config.toml
n_layer = 10
n_kv_head = 4
init_std_down = 0.0
lr_mult_o = 4.0
lr_mult_up = 1.42
batch_tokens = 32768
dataset = "wikipedia_en"
Each number is 128 + 24 x the weight over its row's rms, rounded and kept within 0 to 255. Layers, rows and columns count from 0. Numbers have three digits each. The size before them is the row's rms in percent of the matrix's.

# down: layer 6 MLP down (transposed), 256x64, rms 0.144, rows 222-255, columns 0-31
# up: layer 6 MLP up, 256x64, rms 0.383, rows 223-255, columns 0-31
down222 115:124177125149114131115130126126145131099113172103106159102163107158104072142141068154108131100138
up223 094:151137121127155168085147115105100093157128136122159119144106117107171138132094137167125113121136
down223 093:133125132092116096102124149148124134138091136148170137164170138149120156124167122125091131119142
up224 110:129097127123133110135102123130114153152136171124087137146158106090155118129078141114124102156089
down224 117:121124143110125155156123135092116108115087098128176123099133129144146132151154121136107154102132
up225 097:158100138139107105141144142081118118145150131103119131147096115161086112085139122152164083152152
down225 086:156128097113122153144089160103160136134079123105150135119146092102120124125117149122078131170141
up226 096:133127166151138131167118156133105148125144167085122103149155062159120116138162132186110142107153
down226 100:109107171164103129148136096122159173127135156054090108144146103153107123150141110144113131117127
up227 098:109121153124124143151129149108059122152111158137180137134136106138151098121104086122139114176143
down227 101:137086128102159098110148125135198171140131151098110108149152092138121138142165152144119124113128
up228 102:095137136082104111109141148161102089170116130130161133112106096160133106138139145145100113086107
down228 095:123078147119136122140146084137136140092140162096163146154176171109125141173108127121132150117129
up229 119:128130093108103095129145190118125135171113134111140100103120110137133151102123164145155129115169
down229 133:079151153165110137128138103122117138134147117116155145129144164143144150161119093144133151121161
up230 111:122149125111165112139090100114157119134158090164092165172110127138155153132148083155105094135101
down230 087:135093147139107148119160149160123145124115155113150067073145114129080155114138151082149158108132
up231 095:084189090184127142074117132143103132105137092155138112118126158135124121133114070122118152133127
down231 084:148101171103156148147142120112170159118124157088105148129159110101111139135095152132128129117142
up232 095:126087151136092142113103146119110090104129116104153120135162142139151115110085112106146113120121
down232 104:117125153101109154082170146124157119143125141115135108121127114200114146122156120120116115138108
up233 093:165082140115134073114144164111104151126109136101097115101123147132126110143127076106126097112154
down233 097:115143126137155095104152186131134097088104131121087129113132113114124121137168127086121126162128
up234 089:118137137119143111144142159118103167141143113102166113153152133150141124089085078090124133111201
down234 097:130128121140126133084120117123165109121113119147050159155114122122102118132155128140091132174112
up235 122:146130125108145137143125122103089118098158143153156154115126098187127098102084152135070118096142
down235 126:172114118111123140133131119133134139138109098167173096104114127154131117108131141150127100146134
up236 107:127119124124125181132153135124162127099136148112148101122119106089106183092087097101147119174155
down236 097:144124130111137161150103112141148126086157140098138115143178124137099131126151121143137116131166
up237 083:112099134108122121131128112121116131147144078129098148146123150127174151110180111149109095112110
down237 086:117161109137154111150144130148151116127127168127116150134092109134095119180166117089114112118117
up238 102:140125109146107135177092164087086117128122157123188126140153146136081140125120151099122144091060
down238 108:136126125126113123156069162140136141172133107116141086126143164113134111140125152121119150115154
up239 091:091160161115137070126135149135077150114117121148114148122082146121121165102155137142080076127115
down239 100:146108095148116195145103120090112111132141117116148139127140085159139099142139068101171159140174
up240 091:145139103116124138130124116095154115146125134155124133162102105096132169143134116070136112137122
down240 097:128096163171143118113117110138117149121138108134129150142125184171127159134128112166175156123178
up241 109:121142116144108132164130162092113147150120127115165122165098140134089135120087132135108140089156
down241 120:126121145125137169137102123113121110137106117144165111148116170147150115138096098166079115129166
up242 093:138146158135100097164136115150083121132106126119184105165130107142134092084130124093159150097125
down242 086:090120160141134110165145074142136119111132149143143133167157133103143153111177124137141139098123
up243 088:119144124119104158132146143144126111103150154136101115103136136157103134104137106139128178131139
down243 078:143111164137169105151136158106149163066140113118157084095158132124110117164112120108108144145123
up244 130:132137089073094096163147171108131120116113168120143084145150126108136126134148153129157103135140
down244 128:127128167134141130141118133090105123136164126108143134128133164128157097114131116144118155130152
up245 100:158165103144110089111121104120176139164136124137132129143117111122124104172142099121129150140111
down245 093:151126153115161154141122121111112119127135161138136137138135192145132149079084157121154095122141
up246 090:122122093123098126145132126128098106084149118140116122121145133123103090187135108132131136103126
down246 081:120144109126116086122130193108105130117147106128135105114134163107116104161111113123141117145094
up247 123:132155124159134106113101130135135137126125155151134129121164127180154118162119128123100149128073
down247 128:142099125130112153150081113108169154108145133134077146121142168134131131114153114104141115101175
up248 085:114067114111093118165155132094108130161123149124107137125123118134100130124122141167106153116111
down248 089:140116142135129125133153102094132180072143137134120146112129129104103115112147171154151118186114
up249 108:155126109136116114090108145150137132131088133140127111132165072093130115132130150196104169130104
down249 114:182102108151109102138107121140115185143134104137153102138129099131172172143168173124134095148134
up250 107:097131084124144098101084143099175189141128143141144131135144119151124163150127133166110159130129
down250 102:096154140130112173153125127079085087131103130106143124134117122108136182090144157094133105149119
up251 107:100127159147146137132150132116109087110120183125124136148145131155159099147168143112104118118121
down251 104:097130107109119125149140146157105089145109076144145073138127103137106154116126150130145126154091
up252 092:112130109133153110176116133126172141156109157162139103136168110132105079123119086164103158127099
down252 090:144169096130127129135196132145116128097133128158144106110113137153122108121106110139152122113149
up253 097:160131148118077148100116115106097134133145171123158135138111137116137150139143153154090155104156
down253 089:149074158105111125185151098118150102151119125081147148118149129106136134130165124134079128095095
up254 096:068099120193126090090111125121079074126108109128101101145118136131147133102144125112133087135140
down254 084:173150128107113160143162112130130164176158109144147108133132113108108165129124109154182156139120
up255 106:122113118149117124120107155125096093156144145105117130156115097114164148091145155120166128151091
down255 105:117128116111169118122117108121110122131150083172116127130119171127133123133073162159160088122153